config.toml
n_layer = 9
d_model = 128
n_head = 4
n_kv_head = 4
head_dim = 64
d_mlp = 320
vocab_size = 2048
activation = "swiglu"
norm = "rmsnorm"
norm_place = "out"
norm_eps = 1e-05
positions = "rope"
rope_base = 10000.0
rope_fraction = 1.0
qk_norm = true
attn_scale = 0.125
bias = "none"
tie_embeddings = false
parallel_block = false
init = "trunc"
init_std_qkv = 0.0547
init_std_o = 0.00912
init_std_up = 0.0547
init_std_down = 0.00816
optimizer = "muon_variant"
lr = 0.0127
lr_mult_o = 3.0
lr_mult_down = 2.0
beta1 = 0.9
lr_head = 0.0074
warmup_steps = 0
schedule = "wsd"
decay_fraction = 0.616
decay_shape = "linear"
final_lr_fraction = 0.1
batch_tokens = [8192, 16384, 24576]
seq_len = 1024
doc_mask = false
train_tokens = 104400000
steps = 7032
dataset = "wikipedia_en"
Each number is 500 + 40 x the weight over its row's rms, rounded and kept within 0 to 999. Layers, rows and columns count from 0. Numbers have three digits each. The size before them is the row's rms in percent of the matrix's.

# o: layer 5 attention output (transposed), 256x128, rms 0.529, rows 126-127, columns 0-127
# v: layer 5 attention value, 256x128, rms 0.39, rows 127, columns 0-127
# q: layer 5 attention query, 256x128, rms 0.343, rows 128-178, columns 0-127
# k: layer 5 attention key, 256x128, rms 0.343, rows 128-178, columns 0-127
o126 084:454507562517561512470499474519514507542480449504496514431550459508482498547468462472517474522394552465486493522551519464548563496510516510462462435470573517502382522531528466473475524519516523419507411554488562520491533499518518487461412532483523461538541512488461570507520480451542452581535605535525505485485531470471531510419506536472481465541439536566533565466486480496466546506505
v127 090:478515482526552450458524485438562526508567553446458512523505528551511519453550558469554539507520502547488452448520529530477478492493439484538532500466448471453572506466566447562516453514520489475512491482445355583491432472460441516441504515472475451480531489492621485478508512566510543409507442510505463497478433494492513488482569538516549493497539525502506480504515535454514457538523
o127 091:534450451502497385525489439433481403535498531552464547546526463482462456481491460443503501449457564464528462446487469553490510527491468466515480548506419474479480521502499572516530568508518521558427527482553490460453498455502500520479481475510465565420526494476502479493412466524467483456438461485480555569502539514577455477485481490434440561512500471447484417524483510531443513505491
q128 118:477565518512564482569456479480514558543483545487529521450533439447551510447460468472471537469476449464553473447458525566477559457422484539541519514504523549430467475507485518418527572460562458453484521478451523496542453517474578460507497473424510515513555464521541561531479510541503492520562498495571422478561525469534514486499488485502456464571565422472526534478439520522487505440495
k128 097:491477531543483511457548553409458505509501410561444459513495483487458427545453503529506476518444516489406531461488447486547514481519456425463480500467453482497510503528501554602511503498468554511514478578523457483506562511490463519503566432521477470505476582506549445451448520436525512510408534525490541473504475510541502533560460436434449540504447483525483479511500437418482504508540
q129 117:442541516482520511519541512552460526537469465471534526516557465451503515433519520485523427465544451440540515404441572508514583485395450498577558454515592441515492478496544469490522472470489465502532494457527502502534503490509559535550517459548416507463497485547502534585427424539487534487553528536511521478507525484522542473481423484518453534457461472533486467562489525531457545508492
k129 115:470530455472529556557485508483476599584526500559472518510490493505469481526449516557520514510577535509582435447430497517501520474530555484478483486438451449534442454521561463498461484561496502431509495552574516487502509418475539486503512482467517481495478568517564528510441504577516570520454481501525449486445441468504522423490494417520470529472530496438483499494521466455505494511387
q130 107:464477521568470504493468478485522468503513581504539471446454506506583492463569523515577525482445554525466507526505486532559494525568435454445469476519476564504523546446551524483453494560568479472451441547468574444511547457504515472500435468471474483552455517466437457470500560486510497533449495433468521546522519485558501531516453524458568552520561536486514520455539500567494586449557
k130 116:506544563541478473521480516563480536509469494450522508497454520545502549510535534474535421537514497524496463550559444520567463452471502513476510475521465493469503527527479458458510490480475532504512521504448446557483532543574469493534441466516520594482453539466511519470544491436491384493492462488474527496567575522424527593546613524474434536587489511457499559502563538500506471536546
q131 118:494429489490566524517491379488441511487422510527440596482463402435490567544554512467470511485550485504525455510456535513578510451451506592467526474504437470503437525526486480443497495437513494492495464483501520468503530555513534483464449434454509438462567498481534562503453534552496507545520523494519460531523497530473437443468510458513473443553533449494528522541454495471468450476518
k131 105:465530551534517483483512577524518496487424456521527483492423472530531486504499470486450441436404473460557530426530568515473469483530402411556483514553473512500499491529503554565550478557531512509473523467450524592567558464462486546507516519522395492526518490439464476510463479466462494515526444501453527457534451505501545483470419490482453530535475480505450513461531460497450505483562
q132 104:479521531468494490511541501518494565534468478492465488489527455495497625538466492517453529546620487450501504477498614425544515484517585491537465497509572437523497437509498573489565570485476507495526495533556531538530464558503503523499480518461525474481523489526562553497488481547508477510508490465468453501467483506524531486443447515550448524557513516471584423473467505546431431513583
k132 108:467545459536466484537466497503491490529478538457443469417503431457500469443434492492513555503474527501469537467401490483479621488543471430487512436454524501548584434510557513535520466526454482516474533474552465475528422485448549497510571520498480465526534476486534543469463506567491486464503539487513509464486465426531501453505454519541441570498516511484469440439502493583472465410490
q133 110:485503520477494498434506542506578362522454537507559552508500500458534510497441454495558459484513490492450466463534543468497513543408511480524511544468511507588554562463542518508447469528492519498528479532487559455464458540511487424469466507512469556565504424464470507519485579431460485461481543513494529429497491502510436563534556510522553545476457456520512396487536496487501520556540
k133 107:464480526502493503523470505496554593504501571498501506443494500481526482533575489534479569524487434425541445510510538468497434503508489515467468481497578548538501434539520488482476507526580544506539471548534533439497488476506565513432514508580562504475598449490451542527531508523531546512535462560470438501493593498452495487428493511562493483557568458507547463433478573510449555513503
q134 111:436491452531501486464513492472537454503528481473526474580513489573463489541452526562529483497519521492454512542511443426482513556481411406484447473450523461446533465465557511573541550559516542536456464534410508515461500534471465513576422475501530511526498534430431431486516513449473469438459487495480477565454447528556542461535466508464533561513531526460524504446487491511505536555512
k134 102:508545510517433459514488557607482408521461538484527465455424518526540461482500525492441479507475516521568516508505514425494516543469492574542504490520477439406499461532547497453565482498474474514482478496446511437527549547523486499520444507537448507535482469485468493471614577454440513546468520503548550475486530499514496549478607485565489525456508560513446496485553535452541546472505
q135 102:451450446581550436562421488522494563460518536523442571505500480520503521531466515512416547476495521460543466501479467506500473464526566548468522583509514481527426536539499526450473525473499453470517519504472415440621445519507557559472542451467519451533516508566518573548544472503551497531550510497530430559465490520456485467459528544477527469528497512520514516515569535527462504519531
k135 093:506491528558482472511507513536508465511495427485536460414483498526506500444592496502496464467489398402521518410507492521391472518494534436517494499517563473460466532469459586501577511506476490493501546485505447553519578561443510462509507515553439493511466484455460547497490437465487513475452467566500488561436534499452470470544537545531522512508523489489523450447477563555456515506561
q136 120:550551501496481417536495532529557451492545549514465477520518525489494486503540499467504549542516505498399466460502497528598527482541545501482497537469425457557501500533462406454431553521466530553455485551478522486428469486524533437500466526485514481466520528511487568487495537506495481439433508546440431447579466526505445524504552476547468639528485479512554446488524528495517487533469
k136 111:503433489520467566478458554421557509533477514558462517520466438487490441474450506440517523443531501562511464510507431584514514566467457566432502511504514549552574456492498473505485478503518537481477447514473547416446514523429530488414543563534589531531526523504497553537550553501485521552540464515511568557577481518531495497473519459521477536501496491493558450499536556474505526563491
q137 106:539573534486547518544570459522494483394490467485490519459519387492470507487481475487528497503523552456514507415478554469439543538520477503518596478473504531507514439429478558480546501526516466487524554525501470520484506490432517538553558463479454470456584461523480479530513539490564494453500455456563516461424582471542568540550507507469483447533526513513441519496481559488446500454551
k137 106:482568464500459527523503498519552496548516438528389467476479552464481454552428549513533458532491506506477437422551588522570457470484487523449572539510492460484452479484458423493473515502480530433410484487569469518509478505501519513488471546520578505493556481521522516507452524516469436544425503447488562473497471458422510423507476501493495505483474457573522477514583509458487532483449
q138 102:473507514563446495509463468538455482464447513518478555493433445448482508482524488526548527483469429492468503494445457505506498524494495513449516555487508551519557497518533555477438503509565482508496527527512589525471457474550589484431467418521541540575542517539419480527440488507457449520475432447516469516461514520542406484523588546473567505505480517600547496540544496522512580494479
k138 111:569491451499454466536525450485485421478427475553438506454378484492549538499557496468389442471437450478432482510502524510469500460541494542430512561544430496520504531530504478488488475450515493533595461412460513479490436551442529545532472444530483491472495469478481518546526546526449582461503462527496496488514510543503494437514547489498519524513513457460537471480438507526489514490561
q139 117:511529559531463485566518519485549554472504460471406458487534433487463494514537479538518496507465398513470583530456546456506492449486454501496475473483522537502534488535542581492560522529524468545477598516534563510462496472528508487465570513468501490439520545540491435468487437542532489544472525518554559477549519489510618508527430476486481395505562454524494439559482518500530507493482
k139 106:583503419391486486495510417468483454548458534510510472421485508531527506443452441441507487523445529569463432510529435477534462449509489496455471499460479531534545492552506407479505524453502508532481502490490493469520441541471484532529477538469524508520475520506616508499415513563491536432451532465516463445511492516517492542552498533501500508579479562439474529514491445567496474434505
q140 105:565486455495483524549573451527493579463491483485513501459524490490417441514545433505425466488514525581501549502470508487508536488500487595541511428484462447567483478530479548429514513566456547515540556426506469507490498503490523548507481513469484474471515522499477488419459520548495520544452546557532439472463442461525600501529487487453449516470526491485476536476571502531483390437519
k140 098:526475503469601584522533475506499479575530475527474494482542511504487550483492469543507560558543523545494503491524496477576525610494512447455467517508464521556470471509457520515511489493500521517495486522498540471542442562486527542492558438478468534523516495505551487467445580579546434505436434539456549498484462431483508450500451493437505533449433428567438442500462459561547539484477
q141 107:541444510492557481511459500450506492438479493521502514579513526489409545527490502458478421474537507445513496391485522522542528501513408507504517512498527563521467501525480552489483485515545498452495453510576503566515514533459576494527561484433531436475573474532501566519495401473537526472546508451517423557499534505508540442457469486510492479502515428462439519470515545443447542418523
k141 115:490554417442439450468521469444473559545513565557479485453580510524480540567442436500534512446500546486562495483526438521486461444489494428437507515456530540542481465507517466524446521557530479420516521448560453539578502474499494553451556546471479511447512484471537500529426521471504565518495479511487488484445526491497548459470502442476544526525530510505508489419475467560496490550409
q142 108:541459452472486489499543530497511500568516527523462510539545521471458456490403521508510527503508509502523470462524550559525516500580553519490518557494557500487488515541572475449496515483519542573533544575514524503508511450529618562449558508482490535536456510588469526486462468547543479544571509521508522520478459590554563405468485548444505450487487513520500506480516506481433422551424
k142 097:511534472508523514461528516520475437538492478527489482495537482456454493456565519535460551577469504527586472576472449470495499537479487449506498533496492534532511461479494447533403512527501504527568474478433441522449448418513480518533593572490619437395474483476465532503523542489493463473519460502473455456442492468452500475461513502461426488537487478480477474424489534530442430509508
q143 107:486475518558547504438527455526489479489461483550483531482429514547463567528556508461527541492521533476512533475534443478419573525421427468492606437547489505536501437466475495492520520563434502531529569516494519469502457465494467543482421516481489508520519565568535514532509518478537450550502492509489465533430493512465423507472584544448442488510462502447556464515581492538555539516538
k143 091:438493515538484449444497505496486480487533483508469463447528506470548531577565427478449534566564517537566461470491525584476468499447461474578499518481513450552462501546438519482474476504436469475566500483486510393557500514537488468463426475500478487451448497411495538497502540421506472569520524558494444541514496506531515451523508504551520604533553557508487557514543479553509502490523
q144 106:414550503480479459515500526484517531584590535459513473562568501572492559591538503426466523482567501511518492458496484464505555558482490517496459539499538498497449495479488502520553467490562511478549431497483556532510425545501463531526421499516540507473433495468567512544518511517434503471461486569484556505437452441510487488499587539469446569486530459456564493467558532470522492483461
k144 107:485490510470462520507544637494437521497457515540558458476506470531525438560478483518484533478550505457549492507506541480504563541503423564501492500545554556581480545534477485478496505547533540505490530464488540488477536575512538544508535483505559535504518462490478573514566412471555553533459495553501465529453524471536474502532562476517525539515534499530540476359502523482439424528517
q145 117:497517415538509512535431510500528467499460449514481434488521477496550546518577509489493512561492606583475506531518494465542485498515592522494480604504503539485476506559494520470460476518488509501529505520497500524485504482505511478506461597501563482448452479507470536499481531456430543479446476484497547536522463522474455515585575537533565544430565589538469490450503476451492407524436
k145 107:468454494517458546512523500468547437523498473484467525517478559506438532532567575507525507505513460544519539584464515554523511538503471582452507465494501540475535524484475488419436458537480520523482472495517500547428540480488466540562553452474499505519509515582462483507565482431568525542572515464503536571557524491544504442536542442502509514440563437557490465410441509533580461486488
q146 108:500485553490485546546489461493459572571505490479492512463487481435458406506460497529532588458511495473505495483509544527530475457496513479508454512524470534466395544494477510582492495567513492521520490477489525501457582508512562504492556502503500529430485485518449522504433459521440455487438470550582462469521588517484616503548520427422496521504439509588524439530480462501512536501525
k146 106:530510547502546495501571440491495444491536533512469514443490566501510477425471562491447518433381529488472519511530405544554467476512466576464451511457467496585503482531479453475492450469520480500529458506541559492523491529453597491465485429522519419535473530493500505510485529473403521551487490525456555462544518528485610456520540533447490555490503523506492529471545512492537548486488
q147 111:469498518519449497511548519509527467533531440460501532488501483415525535534561473523528517501490577483474554528496530489494519447517493486531486523524441418467467462555457501510454432516515486487455605537499469571415520506481438413528481571482421500545531493479492514441496533409493480490519422507481545506494545421494486571486523455519550563516503480498431532555486534464582479425488
k147 109:466541502553525547511474506595471549506534496468518534427445462456536533537540561511497499501516488528474485562511454448530549492438527530470467497547461516474490526455548496447475452504538542523495500418538433469474523568503412440471473483525489515462488472512450378493524536529501402456539510505524570437519565466489496487538472466486515437446488545470428542544517485508475415471526
q148 112:462469483540453467436548618485501510458540408501509482483505499535510492485465555538479480532530501450496518474561470550475427491529529494487464518416434498451553448510492455571511577499485528598586494625534553479504542509490466460515513476467537482470488535453529502465503468533490506518461511468437499529487536552441483443449477507483551456457525533415530544482455514502491551494498
k148 108:496511479483477513450463567568501442429492544487548540513594462535494534468459514519522406526476475520550506454456457489488513506481518537490496572502504498456563470481552453479507532481452478532484436526463480417467454503488497467438429571525513403461501467509433487465511472469501550496505654519464530520499453498492512507498545522472498515600491510451493477481485507453512417484554
q149 126:477604550478509523445493479526497539496506510514472493516475474507551476445572412490549480490472496554530477516518494565556489458425491589565619505486518520555561532550516474524499544445484515497541504415478550497541581541478499504516420469498528550496484531528521543481439567528497469510596460516479473490440467480432455447461503415490472469513462460462523473482480518484511514513534
k149 106:417503533423493511459497469564475560509456540558406500570434470513499474479468511485555482558582481498484517502469541599606506493476510530529454534541452508543533490501507428547452452478550543440520482492467449518520536495502447474512496523467526485476525518540494545513446556483585526510539456508523442537496461454542470473518498528484474511445498482493409435564516524472551544454540
q150 115:486476482496477509588519502519442523503475456529441478508525519493562471484469520385474473550510515520482477463457542508426503541488513463512529542431491434552478464465477532550529531444392489528541533516421452491431501450458468548446559462509502436482551506539487505496482527532435565510532509499566612497436496533481527488461494433486508528492533490538537427515500541522548536546564
k150 109:484512422454509500574464473439549521490570462458474521488563471515491501420488503517496531513540427495508516523467504525517490546550471416407562485512433511495480514545494498520503547511566469495532540524579524465438513485488514514461412486547526512472567499544545507546466506576505476517475517479571523524548478458616478542499437491473502483477585515536568480485519508467561551499426
q151 102:467424516475493499532497442497526511494551557467468493540501478498525463523471512488533542460584551449519433473508495515600462441491446494565513541497556455514458467460534465458457509494532436515486562493541471526513474488530510498423505572430496557459529517534587517465415488482547511532556562491521502474473498556424533425455514498487530456583493543428533496502456569447513490459532
k151 120:468503494493483546434504506535471525511506567486530542490512494481504454437533430491456583529511537551531510519470515503474501437429525474559522522440545504485385467389512478407477440462523499520500517515564452469535547523516484466525559544499468471500515498531505547482460515510567465462524518614497426559524452515547456587466467550494480460545501476489522481497469504534433491555542
q152 120:508491517536448459527523496453552492529555490484485479497537534472541552497562483566572580495495475559412601501535482469594532536507476452462507487483448507486519539508527472537460411522483533512422486515531460527490501469477559458496462423472443506437463475509545441511483492508426565543478484453518457472547494511511505512545552491407465578500484573501487478541523467418494477541517
k152 116:517421457572474479502518477472456538425440482500476477475446467497534476512514539434526484525443412475534517556484459569502526518454547496534485469561546532534440498516472515420425482485520478581476543480423555487495532510491522500515468559597511558522501456511502525491559491494464569556558483493463541524522473574493522562560581531435517534538473454515514555464504565498509497469487
q153 108:513508479489486581472432498533579441493501472528457478499565531558478559454532465484557548554472522579461504498514504522534513526491604576543444502515510411515540503473565517528526531581444518527500576546537557484486476482554538464505509462479486526499534407527455489483470470537451463564479507540509527505478466500528516558545585515435521526533462421589488505497511506521470490536503
k153 107:526552525480554475562502532498544492527494499510471459476502578511491511502559538472473474542538490475487553582485477508504431497516470461514532511514459551442482444487516494486532454562525567541502486453498501374465479520479491552451561478487510475505553461568465514540451549568535555530532422466530469589553494484444513447507511545540569525498587502498487450416440526575468464491503
q154 116:499505500532486559547504463528498446514490475435525528554519467452526547424450532520519442524479488576535513496537507528509493470474497461444465547533537471566547450443560523522558500500468490517459500531559449470461446528449560491551520499539457495519451512445431496473465510524558484452566579498490482492467537475499623556532542564470424504511517470472486523528505561547586469496414
k154 108:460568516484506558522456511494486522490488506445569530508481384502519451540443552494505443473522458548558477552505536429524463424526512440474527522506506476536458476441531537514503511509532495566511510529559463463435503576521478484468539458570502499438510434493480492571596540449477484527469502555509471561518508448446447467512514474475490436478497593414464535491489534534496494569495
q155 124:443480504549497451443454508517582406529526547568528491476485512538486486467496524444572476526514556515482501523463478534523500540522498479518527561481543495439569482462533545464462479545542489502507480501445483510502464544520491477534517461497427509535437542597462523516467564540574563470476540422487490525515466570510420503445478501447518545462484464480466436451535546595554562495528
k155 128:454509523540464465437444526526479508505551544528468565535479518505468554417530567514499505492526470520555411478516509545589457443457490525467490574498497511443497426512522484463534500512549539457512494483519533504505549406511466532489500513486479608517525512550477457498483552485550486435504503513410473557512513523537409436496515446513473548520428535450540512489545526580438508538480
q156 109:531514451505480529428454529477526541503547464474477565477543570546494486497592509500446415510477564417435492545508552438415370465512470512502528539533494494474535469539484494532498471469489520517517465483366497510510474520476470551418485478508528455477471474483491460485503470424548506537490494504484504549481510481493585522527511510532556435532493509483491520563521534487492544577451
k156 110:548499462506523512422489424485502498521575579507539442488514596522549466529496484467503447471511506468546532521526475458429483417480489561495559498484473494438487523482491576479539538420500499512503531531520504526553524528477488473479442484477520432489515459465479458594528446454603452494451530465539494502500511522564446481471502493479468494587494555531448568534460538564491486525578
q157 122:493479504501463498466467481497504517514550530418531438412511550427465500485498533572460513470462501521517519527503506520467529417468525589487562537494451591534494472532466566548437608557557580457458552434431514521460537471488504542554496458429478515529528474483508496482502496565439551465551517589541497471479534489506522489518517435480461458426501523469488489522512494535476495492502
k157 117:542556486528449477510446414515495418545500554517488445484517481561507460522441524514541502556596452585528522466490486539531496479518497486484506524525603587505435463549499458482489430485475546515555457471443535486529454518391505581504452562500491457523529565477529499492423495552491511468479514490469522490507461436521604443507495497489503485499490465528473512541477479484533501520437
q158 111:582501555514488558495498568492490484414442530567516561468476508455502520492590539463526531510463528493573506517526474542480515483437484394512447526550513508494470386514517449507474477468513537548516515513492495500521496457513543504575444475496545446523487461538477452546523547541543525474441481468427510545507453531582478448452481462534492586515482484465477505459457549522564531443528
k158 117:507487496530485467471531481491520418475572532532452539568462512492517531515510519534554442473514574584501456534535487528454496499570544558532542488477505459465514435485641456544492513500449462420465548504519451568535515468517414525506448470538476474514545492567490575454501514565486465518539520471485481499517436514544454510516511479438478602482446497488540511431500508518458493523512
q159 103:485480570588525500561465633520523536510474521467495555517549462483492473474403444533473540493497546534510483467483490478548532621449520491521542504506520463512528539487447406602454513513529489485538514474467474494462498462478559446453593466502524519532498517465521521573544524498487499498472471459490523465491581541506544554502485528520539433506494558465434475524521461530544498471497
k159 106:534486445422465421571570453499527451518568480470499463520496480573546450483443540495533507434494456540468536493472495474575501570423464438485490504470464495604539557499561499482448551464433494470485500560519486542518463490486533498506488548516521519493491486551485468487501475529472508496465523483466454531558544535498499555484582524473587557465527461512533496527429545507479554593476
q160 126:484472534535532437529508533534521515421481511519533479450501555419486467497467456484501550539496464454492440458504474372482472449497494435444518491504497516613529542531456536610506519504524522497490505543512507490473532482518494463460421531571470415501522538512597575494456545515500453494492513496552483448488487512506442589494466534479514530558526448524511476488499530463538545465565
k160 130:489429441482530463556438515505549529407486506441594516528461473467499533551508544450565553488495465530433466468509451533519459481400461441504502438540515438556554567510455464554534437467513449471551535555479511447536494519448511495479471552510522437501569504458522540499511526509450549501505449491537493456489546486455558543520489470564537513560487465498537526472490513433536541510499
q161 118:506525475490529476521479494529498490419499508479534455518529511498465493445477558489550563523478526520525560461530576451506497505506405482520542477512525434493517444533471472540552465456505507498575538498473500502484522515518559431509534453592467453498468477540475436476520425480553556500577419532513449433475413562544476519464485494535508476452446571451515565476475459448549581536506
k161 125:475537474534561445458449524547462615416539451523466553503510514508536491469432558535419462492460508425509518457475556480562592410458517495487513461479518396526529483515526549504526525442512507467469524539455516435508454507475459446472461499509466471502438509538518481460476509421518505503524566516494576519521469482457539522476531517423465510449488514554536530504494538476500468555509
q162 122:510480509518410499511493477512532565459575559496505463514530565477496496503483447555447436493484534524458416476533487469474507604570474542484523559444470469578438519351546524476504495510536528468433521480527477462454477585489485498445479498463543534489477520464428498422442487540548475447508476510496467451503425497472441468525531491456500533499494550485528481496494532550500482500509
k162 118:483465561462398601452514453531491547484553532531494578485556515475490470516510528464511461501499539493490491488557463548476474467517490527483467531477539427486499482441517555394485501513469464464512500588453569470371486525536535465567464575464539520484548599552461503519524473493533523553489483509487440488495510477506486461551528485533493509500479487576500475591505504529480538501471
q163 101:522492450539571502477540438566474530509541413513505458552551526553527536468500530597461454512536472485506501502504486475468453530471464461483495407514520538474592491478471460487477491525547447458478500521536531445453521485515523507508419469470526488476439452533527477529577501553498487463419498535556509531494565512502557551401445503502483517496575623529532521483475465512456535475512
k163 098:534550451507424441511491502463475490470550512493575459516472515458465478473535406467536552546489522513426515534543543453480472520567542431551531467501478540463425494471510507499520502506465460498462468561552588565526481449500545475483400481539517496507528576437525522469548508510485510536491501535470530504460493491475539556523507516501501562533457465582505537530542420546525409575492
q164 109:512486579495511489448545548528507449556516513497498502502510454448518524557484482494523475498408479477471464440555484494538552542556542569525461522528484473418541446542497454459524560506548554440529482550457485527520510552512507454499546502483497460505512445506411548533560536492553501527477489540468544499432487436506468486480437557561534507450474468486562507422530561413442483436560
k164 120:544555504529449534467502499489496581506519516520439518491539518486494508493492512454504486461461467523481474510464481526456514469469546564505497533443428484499493479469540471443530527515534537508496501529487411474478467499524476540423498534422455446532452478513406447490609492451556493521460506474424494451478521517492496408471490515551477472496460532459488452429547514457331481518539
q165 104:504547460522561435443566450468502449555525492513469509496512512501508579500484476505505454398473562527507490516508484459435511488508490522503543418570554499521465516455445451543555531546495500489561503522545458478510479473519450499498437545563486511543489535476539574547583544468503498469513490505534524528452566497485551517496553393432449461500473527439570572463515456547490457455493
k165 098:494483474483473536459419547482505552555525408555502426530512505395439523488511503474576491549494518545546520513535504441503516464504471498618491457491453504567485488539448469510494526536487488491473514541561513509530514595520500468516475553522529581499511595402424495543460451583540477474444522531479525518462540452549535527476517474466454504464475492510500523441497504484464478516483
q166 118:466453466528471442552545464524476490563538456546470496483550584478527507483505538529528541492496497515568498532439542515537430625479539542515564584544487480444487497436564477500465484491481508505500481461504514523551550477528454467527573462541475528469498613497553474553441482561551518496495480516481437530552430541496475475497557472518539458515467498426547425522475530519519461509498
k166 107:426519575550536459550439543538492486511507522479505537493528484517455411533498549495523559478464431467550499456433453557563452491536597488583478523544475564538532477520497475540513483464473543580487558474481534438510488497517509479564472504468508507535486509482459529494427477449500457475524513505443481500523493561535413473469492516551511526511499457527445519505580512510387477513422
q167 104:523426540516503470478438444509520545516546510542486512498521492517489469522527573526473481517484584459469486471491489460464545402503491565565490449462577544550486526534478575490463558444540440527414453489514445505554482493548508512457437496476477487530454546425522460450565457523523503521444466465526550550545579495553533512506552482439534474448524466516518506503523597470510444500500
k167 110:422495503409510522494492520481473446501498511456477545493508488418445606544556515456537503453502527506575523505517451568460519391486411552569548499452519541477467572521517487406551531503574502535486538486543479535548479494528521523491540437484453525466507511510550467518455533458547503526488478512448539554481538507506476499543491429473438480431483508519498514531514512572497450443515
q168 107:491531502477525561425530508557491488591531475498555502470553460482494599394453508460486496462489565502554472503513559516492553505469511554558470539533461536562533506534534497422496508449435549433470455532524441444533523482528533474492530469571513515551489510502488557513459509531497545508479548500497484444461473488483547521570490565490564488532396537483472487461509510507433445558542
k168 116:524528452486522537490506517515521567476505523464459496522454550531531419525513468491480492515550519536509468496539567490546540555514492466480510472509519556572496488463510473528478485492521509487534445464556538470486493465525543557546560516368509471514536515519544538538452520585515513450438510471522547570436519485478578484508424460582456476515449398552475483502441436470453563568480
q169 110:570517481454580554485487418481516498525562489480501475495498483468486467488496559410471450465521536482469518449510516441493535510479428535561523398464485513506511493514438463465431565483438468491551463485530510519462508551513466478517557489477520476406492461483557498549473432530384485489425518467561538488478522455575505563536443494475497518470530511517572477496491491504529520481417
k169 117:561546493502537497490544607524484508459515508468560475490520479546539509484416383467536574533499519534485519480524510445539463571479484483489530438485560540533461512558490502539487475546494481489516437511529586541570539568448591543466490513499523517468507484471496498554459464491491500469483470476542594529536516502517581568465474467528429537480513503556496560479499471494581506537456
q170 113:538507465525537495449425522492523465484472497488495496514494555460551496600521482477496485445482535537483488531493478458461518486466495542555516410461506514505567507554486452514464478524462498558495527546511513551443530500522473439545504506426500539480547471468466437533538503540453427492467421493456467487419510518578470610552496475565535516544389520492486504467549557528478423446461
k170 112:512540472532513494466540519483514564562574538481473521416500527475515470487365531450533463495518476506515491515458440477467462461484526510520459437464500509535557487548525478480533478504477506560545465550550496492473461527545522457511517494456421373456495453471520456492445575546539525480601482513494510521529470549537500505575464430550448514447542481505505529464483435553480466481456
q171 108:544465424513529496536462566524412469538491522497486416525420549577526484545518504457520530451513440421455483489530551546535484507433530435563457541554481439469462517540485526502497504496502464530476441548471462527529509458447544470421493594459535479541457440512475539498458522570494532505513457416468487512525490526481452535479486446451474506492512512454500546579530477478473528536453
k171 112:481511483464500528580535499421474507516539490482510469509458486460469463465455492565451587609502450440503524494486459542469567565527418509481488534499513475540536445537523399543466477559415512467526564465482459516522482465421472452482549462462541512502547512486555498541505456456502508473499484436536540466496510531529571581491531471438545478493467522486524420473443500504526542517478
q172 119:439457459527506429448441526496489503463527527542509453498445427509483587564500525529420512533504494600467455520440499500579485456521439525494529510509503497513554510511496487528597541478559510466461511510564485489526513604482526450512536494511491498452486572513552436461482421456502529517493494484440455507514508484515525469533452449508490542507574494493508527452447493456490406526412
k172 123:516484440482473600483505524503494533515423607548505487489464420511512466511484517475502435472486515512571498483477527497460580447465536413473526481450498511495533477542504485485565524521506507540536524523522466487503494541549469491538599589418432480525516548510520516482479444521515547444573568483542475547509517527519552460475535511561440535432541512495451480475486432559547469494456
q173 116:419502476474487496561478441529481524490549491500415546462553452509535484421476511519488453507438488474502475488472515480453511522523465504471450480500491457498522448456461453513567485556561474538455559583562517518485548415501489537472555495414509429561553519594518533454508509422520520481579516499507496542468499470447446499468530525501544492410490453605473509463471506523522496518479
k173 125:486454514516492472422499507523541521575492447519465479546464463512520509534576486539511479521468587540432481507526552506576446496475498394531495510470521460410498500467531529544532460444560508497511518459534515505480555487472456509556488490511476491527559548559437434504522480553463464467540524449527535484533584506544516502512486523517470465555458428466462508554509388487428426488546
q174 112:578470510451530500458521531379541538537509480488468492567514527471472451536465519540484526507480577540517475516542490610448520531492469533530561506558546477485521483526450456451553431518493571472516525396480467429478498505527471536564515507537490488459534606539528476526566416443509444470465511482533495449466486473530502585521476498477433515508484495472474540508477489494550473516496
k174 102:601475544500535550483532485496471483537551511498485466497454548483593469477422536494521496487507550545530485425519490437520473509545559478535555498539558519478502520476489590544473501452495487508491521530478475479522477466526523521453415549389483506496488500509429461530453526464433491472449514559552542530446483543496524483487534546506441523370491481507509466526555516404521522444518
q175 126:492586544498574558484494476517539519476543510603573499500454553507536483463512484436479498465562497491466445517534499454494460487464468459508437493523428435453524467455486512464506466544421490451493508452520491503521512464482497524524527580518466504441491455514467459507519593550495502501379486491534456523487496499581591574548511524473488475561563441438491522528543490471522484538505
k175 101:467510505506523473572541499498513491449457472524491463493530596471481533601473511516483429560553520457522457543478492434509482540447517429459584448360440461535458473480444496532517455579496521532522512555469474451550539479467527515496538459549571544566509498481500532512465492508495482485504505486388485484505487466531530544505469477521485560468490479486444491430481520509556514523555
q176 112:421516477557443556469488445537517534544519478513569495572522452489567500545458593496511460451442487540439498537417565499529510494505486466540527510508441468551514457535446427578490547433543458475528578484512488536493443513503460562472480543522541482451545509486473525484538521548428533538489498461534428526522496504485500483483483524457501506543389484462533504539502513439449554494497
k176 113:524541494489511531518544545551547486588506490477476514480421564481421516429468533426510467514492382526485555503466516472481524526552526457480538513431575475503467481544472465551514478462537534514491474501527461519444471524515515464573540536502482527513516467537515533446633436436519445458521450540483516520507504561557570500451451479514545441522457512461435496500540517464481530516499
q177 128:469544441502457594444501532499508547507475524510498533427520481485556481520484528482527457379550501544458476513573546440480456437487475522507498527483489486423528517475519491480518509570562469492482500492500565430515540484424549499526513494596503546601515537525516464523494474519455486563520561440549501514503549551560527519522526486545534486519504557514544506461461563546506439437561
k177 116:508452471456531534562497387605516394406485480537538480493520473466490505499577482509545492546547493501534465484487494517453396440519504563497478546485457441535502528469471457544508530527528453480506508534503545562500480459511536420458514543552505496515594433534448441487502470489531500474476499511441562451519478505434517487416515524537479560470469456482474496488492533507491448512502
q178 086:557470488537486493468495494494515535526491549515469445581551574501530501523454549478438540458541532435442504580475421500547444490473460480485520529496458481501531492444598476537493604437492530489549513454533502499498558526548509539504459553413476477505483508478571548477572525470498486537459462500477515493506481556533523448460556471488523561558552595501528488419504504468549510478542
k178 096:485517516512498493497528531516471528505532511447564508524537560485423538448509469498556557513550504534477534538522470541433524488456507450522512468427576554485500540458585537522529528431461492465520487505496462499521519504507500501450531542544470521550447531487511568400433543611563430502560542545515494555532455424526462601522473539463447481534526452549527488479498463518513515536530